From a checkpoint of a small transformer trained on Wikipedia: 20 layers.
Each number is 128 + 32 x the weight over its row's rms, rounded and kept within 0 to 255. Layers, rows and columns count from 0. Numbers have three digits each. The size before them is the row's rms in percent of the matrix's.

# layer 10 attention query, 256x256, rms 0.0308, rows 243-255, columns 0-127
111:117082165130130121111069094114138182098118108121144133115136076146172159124141124139107156141084170119076094133107121152176109104108161077149082118107132096148078122068161104178105167156113087153154158225133209173167103126194073124151112168103126081141074157130099093149116117139150102120101061134087144105142087165080154138124096142088109162122150135072125103112101127152120145143111
106:144080145163114172072080131097132112199178146173145159134116105119100117134118121104113127106137129101081144115115086140143127122182150128185129117099130211171115124183125154102151135154121106129111133119155102099127113164105108137211133138084121129082124111102159157106167130137117123144170106074113114141057173173118156150139145103143156131173095102096137107115203184145145195144087
101:141158092099101130140090097088216126101155093115102148110120167128138097124130134102150173100119114063115092125141106083096163150141104126134123103132111163124153090143160188176124131115123106136132186145122109228179121115118140121142170162072172119106061203103129144112138086137088061113182158138068124118149140172077118119096135185158134079167177151118163100105111142171149151127122
115:108174075137118146137093126165101156136158108142143177110126172122145102183104128108076163197088113155112104108106119119162140092132148137190186088115168156176100085117191164118127102138128108130036132112121184093149121160070097160148137113148145184129084106133102167073128127153076170091087148101100161137133118186063120132093137069117142080131136184169122104165176141116130115131158
117:164160210110105157103128112127131174127134064083178114089165105110158135084155124123089118162116152105134175157152148103111151155124160178082101109061150103162092192160085122084148055093157135155102123183163194191123147111143141087076114117146122124147128115100169111130085148140102132098121091074067057156176141142098106081127090183125059175105127149146128143179137139084118179123112
116:124137124105164166083128107096182080153114159094181144121120133070146152159069146118114159122115175124164165132181098175027135095120104127107149140139113109149158163116124132114180182157126159098158125127123114068192144074153062096152190207105114087063121120099111108180045159131106070186147098088072132146134109101145137084115167123116172153126152138161176092093134143165132172161128
130:176121124148108127129125140186067152118093141098135088118113161123116140107175091106094094104074158191145136187096130206106166160098154167169047142113086093171083145090181128206039112127127154130185099194085092055051144123157127085100138121130104131117148115115174114112091177099179118167124075070157146104147133147147088157133124151111141120109119108125082155202110104096175110086126
111:075126118099123158129160089159114166112138173135151121174093195178185128118106118097142113062132099099145163128124130122144141117095103158080106112150129132105067090152134103062154103171151169126049089163116134127185136152114111102140120151099159120133121135151145136057133141137137142137150125128189149181094182144156136108138109112132183159148158105164088167105110128114170139187089
112:143111155147090118184105118140122103169132116069106115137139164144136090201117072091099183108185097106097098154118097091088198123115098090080137163094103095176102161104092109090073132018147159131134158118203136154159121137148068086087150200124131152134134111160101143134156033198138136195145141161098146129167137156086113124128105171169122112153180126145160181184118098041122099111146
116:104112138084088153095174171094132119085113118110118140098079107131184167144064099107158190108101124086151118108069095136104127099164162095161146146107134161107132162061121087118134151087143148171078091087114173119173117086131089144166132165121134128160096146156137119113087140111178112089125145143117192132117140119120121202156165141102152180143140150085173165072218168154154131119175
112:187129051099166108191058153161123053130184136155094130107137136109126211128133148129082163141126093129161144125106122194179071133124150173104125100115115155133140149102108135186111144162133151189116101082100096117167107125179160130133115133105095086128100146108133200108147152107150206177197105144205152138152080148171130180112173121143096160096104124120184086124126132073148141151135
117:173169144176109111082074161150090164051146142119121132153183157099093166101109102123136142184076093110098180180127186097070136162169128123110064153128097099139068074089148133092145087160116105161158094154181097178157095142146123129082177142094102184144100109113115091122094137164130125133104146124148135059140111080177137084161156128118155169137124166147142208090165143143116142143128
112:098164135138105092080186103118100097086143123099182133132175029099099146086060132072132161133142119099186113116134125152107123132175070142068133134149154167127140082115165135175120141106147028169113148060111092151168158125132081155076116114098115125182088107127122138102160150125107073086107186113057141140169117132125130108098090060130136130107161172123095108116138170121124161107105